config = dict(
    head_dim=32,
    norm_eps=1e-05,
    positions='learned',
    parallel_block=False,
    init_std_up=0.0665,
    decay_shape='linear',
    final_lr_fraction=0.0,
    batch_tokens=[16384, 32768, 65536],
    max_steps=4590,
)
Each number is 128 + 24 x the weight over its row's rms, rounded and kept within 0 to 255. Layers, rows and columns count from 0. Numbers have three digits each. The size before them is the row's rms in percent of the matrix's.

# layer 4 MLP up, 640x160, rms 0.0663, rows 529-549, columns 0-159
094:153126126134138158140128145120128109136146127143117155136127103086134155094137107117160114131153137132157135089109131159181098164132121109090172163106096150127149111144078099151169122131136104097161095161121082078145089109151140149119074159157146135146141134148125113138131166098110140142094126116134138129137127155107185118073143119146099148127132109090112123068155101137131159125076100102141130172150139110157130095140130113080126112119124156143134121084125125119144127091128140
106:130124132134117109130133107099090134114118128113114113119133102142120082132124154142161156095169121119146118111121164122104099111107089125130123114093160158161140157108077166121140068116121099107115135093107069148130148117123107140130113091158127143163160146141160124142146133149156125151160127136181100133133102119095132122160175150127093132162113141151124110171115072147148081119120115133125145114123131121091128180129152102112148070166079107123157139133121141085137167153127110
084:119090078116130126074138176154110105168115150147172100123108119119076146112129146121180115162103127140107135171150135077109119128190111111132129130126114110174176120136121134122151112157137099153145146143115120102101126093127132131157126136139104120123095121124116085073152104116134109165177125160132117132130109136151127127115109111115166144117127114123150121101109150106095076116167136177132133105109128157093163133094109115129103119117112102151151131139098116096132110185118113
098:118129093179154151121097134098116158112149122168110132124145139145129159181116110153119170166097086082085133115105122130101142132103094143117138145104096132103172123127133136157106126139106152138175101116135108132104153119117092133163150117149106130148095151189132064143132123086124171143149085175134146154116122154076122158104099132119150160165084121122123110126115116116130131149152145092157094183134137115117134150085142102133129126125100146140140123119152125145148111123129139
101:121166161114149155075124136137126149140153108109108152108127098181153128148142126114158121096052071163157116120115122129127134110087099145148112125138113153145119085100163119113110120140129144110182107130122161120108125132098132092138125100114094116110100109107109145102154138137100122101174156146156058161166134132141109126120125115134117173133116136082155106147168130108136119146100121134120153116133118150178107130109148133144187139133097120124109132136092166132151156124098143
092:124126122142096106082118151125120094158120175134124122145097133168165129132099147095100146138117105109111133109159129124152148156105150104152079118115120122167136131128142111110118143098119179132101132127084156108115104145121166161114159108119108166165111132112115148109119141162155155137122135156110136148158145068105089104152145141103108062130131110147089135147130139077112140130139109122150082121112088146110085144138111150131165119088142119160122100136100118083139116185097146
080:150131107132143145137174125118138133134119159148154132143145121132112141110071149103148130145115154105107114121082158138165126160174110095128141165112091162142127133124103097120140150147120172157153084109142115156142118090126109133146126160161123130136146130109152125118090075145148145175143141107113129133144173142114150140093117141172117125173107129123122160126103112123113091182148102144139103124114133091148155087142103060119106157131175130181084120115127174104122129096140122
116:115113142123100110144125110107146118124149130129134109137101118101108139117102139199141145084135168126153139153117161143109089072130114107112125182132161179135172097164118130113146130112125145147156160151146118116132168119124120166108136164126123192127146132087168160140146143102103149170123140129112126136106178118136116151109067178118144107091154114089109155150161150117111107132176133129132105141119112115093123124114145114111132168107114147099140145092107137102085134120143129
118:091136080132138126136124122177147139137080107140114141145101159096151123188117174180161154136099138145110133094122090103127146116154133142111107157164110130134113156120139133117141141111109074151157112150158095104130110103099135176112162139163131116121132100107133088116146099142116112117095130143136113148133122113128126146142144181133092147137158133086141139090124154119113136124104149139127117170103113135109153156140138126167094124110177169146084142139116186113108129177148099
112:164135147156126174137133144102098108117111131092143095215162111150142100145101123139144148103108102124104180174104116145140150084098087108111145149122101126152128117163103114114111130079108115151117128089094090129162148140115179133130089131124104147113105141157164129118156126142131174094094178118121092127127155134143159086156123120126141104125134151111099133105107146105146147143122102162132108144106141129166107131154130119162122127113094127144162151130114134153113140158151094
116:142121102098136098155121155117093133129143153085122072140145092117156101114112176163169118102106074140143116089116196103147060155154116070132139127144098137128116154093097125127142123160131132112138118125133084100162139138121126168140163126116100118109126163153106154129115115117133147142129119126164121169155150114117159130094126123104137110135105144151158126119103153133147136158138100134107158156144161148095152151131131122118125133179147095139115157118145141134114084088108167
089:109115153118085155079143142147097168136088129162114103142128098144121127178147126112129167146148140110114161098136112137141115103151152151049132125118100133146106113107120143122088170138113137119123117142148119119131131150111112146079147039195138121127132123164136126136164133128092138141159094128172113106090123168123142146149109102139080121168101156118128127132128120124162127121130107121131118115163149114121164169113129117126141128138187114114113127125149115153166133163144108
098:134098122154140154130135120154111102082081115144089146176111134102152125114163143129117151105083141171167115099045128102134157111146133133149131087117124122173142174131110124180176134103117081149148107114074112103146084152170164143099150119145116125103159147128157103103118156162142137144127173171099133127145145087115115122119126112158130142140112112135122123104119127141138124146111111125138085136077149151091124135133147136120126142116120121106115140147101137140155110149148100
110:157156087136112141084157145122116127134113176137180133109128130121140112147115101168149152160095116111154137143135082165098135132077134140153107157167114098127122137130130106173109119134136118131115125080146123122177101127122082133120108102163083157103127144136101121133108107089128166115125131097130125121162121122060135167105127108129137161132143112132110107102128145078109113111116114155173110158157100127122189081155151140121131065108138133131112130124138175130109134122146136
114:163146109158129135068110126116151124168135144150126125138122134109143125113117157126119147113097119135175118118101165146100131125095102133102103134118105101162101114160124170124133168159097148109158125154126148098145136164113132136129139094103121101074102132122113101141115114122126132081114197160144181127126132122132121140151127118104157155126139109143141101175106133143154061094136141114111130154095110117113083167152141055141142131095157128137098182134122106123088122133119125
088:077141151102140126083190145116124148113156136131148159150151124135136171129146110145139140146095108154160119102095156129142102135154139096180098137101123141146103113102157152130102128113113106194144118143148072077106155113146142111156091115103144117132168112155145133137133158164169089100108111109128124144128142137078105141113104072123095171157094102115129122109113104124135132107125133144089139141123152132149123118130148127113104140151114164147150148168090110099138128134158159
100:122146132115118113175125126117118098119098153150109090111099119130112102134107163115098132139152127122101174120141129133154128136092104114209110126147110106128138118139102140187128133138142159154135149143135111100061085141145180124148175153133130091152112191118108128097128118145145082162122101130133135104150164137110125146148116141132139108137110132075137134131093143122172080136102146103107158109125125135122126130146137109160145134111190097103135110126112176132102164142140151
094:132148113093135121100115138094190124124133161124158122087152119127131095145068102145086117132147149127154100133096105108151112173159121104128131126133093127136166135100141113139122134095147116060152123153149157130187153134108122149106159118127073137122127111153150128111138161075124111105142130146119145119144119134125117133123088137104099088128143117104164138131133152108105144132174092129143134120110170107159109136111133040152152116129134123116128149144175112118139163172119127
093:161134137120112130132123107112131131102089137113135139107138134171178136126160170174095146120115131120154164093155103090158113077114116111074122160130097116097113098168117123106113128116146094126074148106129128134182133106135121149103149108128122147098151109110124157101160115102131109080107118129138137126183138108154104098133131133118120135145174137120141102121103131118108124102147080126112177124145118161118176160146141169112144148144114125148092114077144141145166156144096165
089:137184132100142127081145080101154124135068119133138131123146156141121122121125132065097136137154111127142154057144146140113137133100100111104176119103098118122128149119139081120124130109139117132132110126132139141188175093150142129132155127120179165125113124120181157128123147141113103122102106141121133100091126106118121173121159183114128114149135134091134131163142134088120083137113085118151148111132128082121096135133099185160137140110115130127139146112104103136124105169145122
090:141105121134117131142128118118076132154132116126076159141127148115105143086122078195125159093146136120114150159099126163121115080140129174147084119113124087118147147107111124116160130158128131182144121145116123108101146140148104122181100090127117099136140136132131113118129177141145118065105090135078149102165150164142147154100128109105111172096150119148124100106112135101088162121107139137148169143145128134096111116131148148119161124134187127145103132128131100145119153139114115
# layer 4 MLP down (transposed), 640x160, rms 0.0664, rows 529-548, columns 0-159
100:138135139073122143099157140118126083122129150129141190130129179097145149145126146122097116108116175126088144121197115133094113126133130143132056088153147113116175103130101166117108142153154145161138131116102115126100135119092124099144097078121108151137102124114127140142077146139151098136166124137161143094117164147161088130104132093150152143152168145135118170154120112143108149091114155141145097093093146146131139128116095114137126140137111094101141103110144105121123125118127156
104:095135133137124146156138104126120118167127100105086106153158130135129107126131106111146092123087143158150106141147105183135107135148163096105103125170130127141166146141117123157141149193146120101118098094136105144145085163148121115142120076147141141159116121101107152128124137142113075146123143115107098103143168117121132111106148104119113132114135139133137119151106159119093164122087136111107190085104118174142107141099066137141153139134123113108139156098109129177104147081149166
092:132137149080116146139142120131086110135121143142138081124147142119156199129147137136124144129152185112116159107140120137105106135142110078132148085114093113111130123110111116116121089161118119084151110113126129166122150166131106140114114155139079092129105094136098121096104139084096107133113174117160120138121143183132117133118126119108102140152159119112135080109109079124121102144105142139119092157173140120135150103099142141190147180156177144125133150142144148132133129139143086
099:162129084102148171136139125177120134102155149108059132127113148139158130115153151146155111105117131115121125133110118095111098095115151101106125132125124136168110110115157120085091087081133097176128108141131144135115102103125119150130114135206160124125105139068077142119115117130118112131131131097134134106112157125109116096138123132108125129085145112066112149153128114177096098104149095130083171136163129140110162113084143095121128141122139126161129138136102170124127119149130123
107:205097146098129166111140148101102129127149090106109068172114106116155125120108065113113121136089104118115089117126121118106164103103137112141110162157140140110175124142126163116149099119094154123107122107166184109167148140113149165120123131134169150148143154109145130116153158138127163126095110113129080114084090143166112125132132123116117061107149093151119124135138134116155113129140115155178121114136129144092104112125116146158138112112131143125096123132147125148146111101150114
096:112121153118129130144132132145127111124115136115055120149143123117108144153128138139165153155120174137128172129120140110106114094124124172112157130142122099092133154124120146130128134127170131119129137156087117181138070157169124115123120127121121145110107114163138149124125121148177117123139130083150109102084149169102120195141155117095141191102134103133132145118078152167079147167149140167077137117139126150139124131111126119132134105118113137117164118148113168153109080091092134
068:100132105122138087122124120142108106133119102144119102121140173138132153114102127185102119096127116105116103102140157111071138093101136136100131088136143168123151145109161146108161109144083122117081137179119148104134114139145150116150069131071122140118104092140098158122131127108083111149092134107142103166110139181098099129143137164096094125109128128107142104136149136130076116108114144121164165149142143125163131131096140157099133125184122119124168130155136112095134144138169131
111:103178149210141110093154126140097135141098142134181159143170105127141136139083157102114146145137118166098111139121107136130109141105141095110111139134132149151121130133128097111160153110092080111135126088143093132114130102113126119142118119134114169146151113144172116115108122136119192111161131137099173131140070134120131144120143135176106122116104115105162096131152076085128130151112173130168152153102135186143153121138144136133134101135130147127138103146160147108149150119126137
109:150141125125106104108129150132124131127113182118111136142127135154151115157131140126140112134121157129131099151100104111133127139139100100123102161144118170093094130116136127101134112095124130157143090192156140129159110141146130116111099146141158158130104123088153122145102126105124113116104114141161203078148163085130110160128143143082071146129174124155142116130123167090108083085150090109137125137136144149154154164084096121087136144135141114138080138094132097092093112121145122
107:132094158179116151123127119139157143127060119102112136133139157111097111131087102185095162110121157112152117102141115138130128102138123102137155145103136102098108147141122136122111169115146095107128138137134138135114192136106118119130135123119069099139168116122151144173159128114109180120101111136123145162183142147169148170133109096137147121119124147111140116104125118135108139125123159147082112145115158156124173130181161137129128122149177112132078126116157125156168134133173136
117:142100108116174112101138170142153176121175095129146122150093158149199121150133130143145117170123113150151134102116166135130150150160126132143148104117123095145147115123157186148097136153133137100140100126167100181129148140100100136136176121085088081100150103158134128125156132136092099163134149104142095109143097116153146108122103126151109124133122154143163110105130108154122149136130107127181173119116121106073138095102118116126121123138136112138139130109131141159096093100105121
083:132182114133117142122113154124143137109150116133108101138147063130093124157123112128131110131095124162169100155100117096156130120108129124137124147137199173171125129129126141118168124076154140118099115143149156129157105099142117118159131129149107131145150096129128116140130184149184132131108146136089168150118154132128160071140111137128143103126092147062160166093103117098106141078114101151125173117108134118117112098123142123138144122136136137141095109145131113117116174151169147
084:123129147123129149127126116065117098184144137105107115181091137159102126174142117098128119143168126122094152148109152168115169111117123129082120093105088146106143128113104127116131111150164179131112121120139097119144149106146079121178147100130178118159091136149088127105097098148113137106102117139132117129111134126153149109166148109163105127071158132126121140131121144145152081122150154143113140113160135109172106147092140125115150143149170121145151175128112157128120105113097140
104:144081177150101129130115145122059124125092070080096129134130067127148132102119097158142140088132117125179156140111153171101133148112167145131125142154113163124118146141119115087147125132105193134139128168115152116138167113141144139138145123149115144138102103137117157115138124112095126136115131090122143121127167115138166124121155118116151164121170122128094122159087118070120144124117133151128128156124153102172167116145075114101147145142152076153114123120122116142117136107120126
109:101155149128119122098174139101162114162108123154109106108132116135137160126098120137113105207158080104102149102148123131163100129106128112112124084122139127095117127153149122153080108124116162108120118127168158121142116098142143103091187136123102135173141167123121114188124135125121135099132103136168137089110109112111145110152139112158151125102107144121106135157124078123104099118111139111162148169102103130157163128167171166144117093131096134130143107169127139152112122155130110
083:121117140129175118151111117134125155103155118179139157127107130093103163072149141135144112106127179152137128138138128120132154122129120169141161154161160122187165183129166140110138157099107140143134097128087125172131108142130114172121120134148172145093146074157138122131121172139130091139108144138087110142108113160153107158112109148146117105098114161149118104122130124139140134184128141100104131106138160125101109166157112126129122139136093158146142167111160117139101156115103079
097:109140162154156118141157103123126153132144139121120165147129102128150105144181137081109112141097166129138125099133152142098142122133122124134108150162096163178157108166142092084143170084094113133156151127133121128118111130150135089165107120161120147142153143106124127102145144134153125109171191160130119124137155135141132152107174114125098133163110096132148133097137127179121144093099101109118112161127142141116140145134100117112156153122079138161143095137115179077160127120083096
108:084141172102111131123115113155112143122135072133113093164125144135147141130139151145180142137084132124094132151125157138156132103139112119158131129159110141150102151149107115132159131119081131132166145141066111128087101161144121126142149117114136175109121143152090123146124089148164154110139087084180134171142117154118096121139135170126083139129144125115075112179112140162158113127098116130156134109134127103126133113160123194116101108089116128097143130116104110124158099105133136
090:122095114108103130136108128144122124135079119151167118135116144102089138100123115131122149149140141129102098129113142138088125124136126099177141198166108096140170102121133136155150123103105157161125123189116108110116119162107100071175132135118134093138143153177141092129127137152104174118128136133123100115124122132129155153113121125172167120088119101183147140138127165131135148094110125104182085076162123138120120118085120092120127116141135144139105107126123115096077100126131113
089:191117118108177123130100098139135117109123117119123129087124195151101135135110112167154135103108123166148088144126133160135117150157110137134135127108129116109090121130132162157135125115130173178094174127141125125188139089116145139132108101158147179117117112110119145157136101138162127127121146130126097088124114153098120136174146152122133146195154154159086107117106120089150097152096129127135119132123099120119174126167132165154096146111139159116116145125123151143085120159133149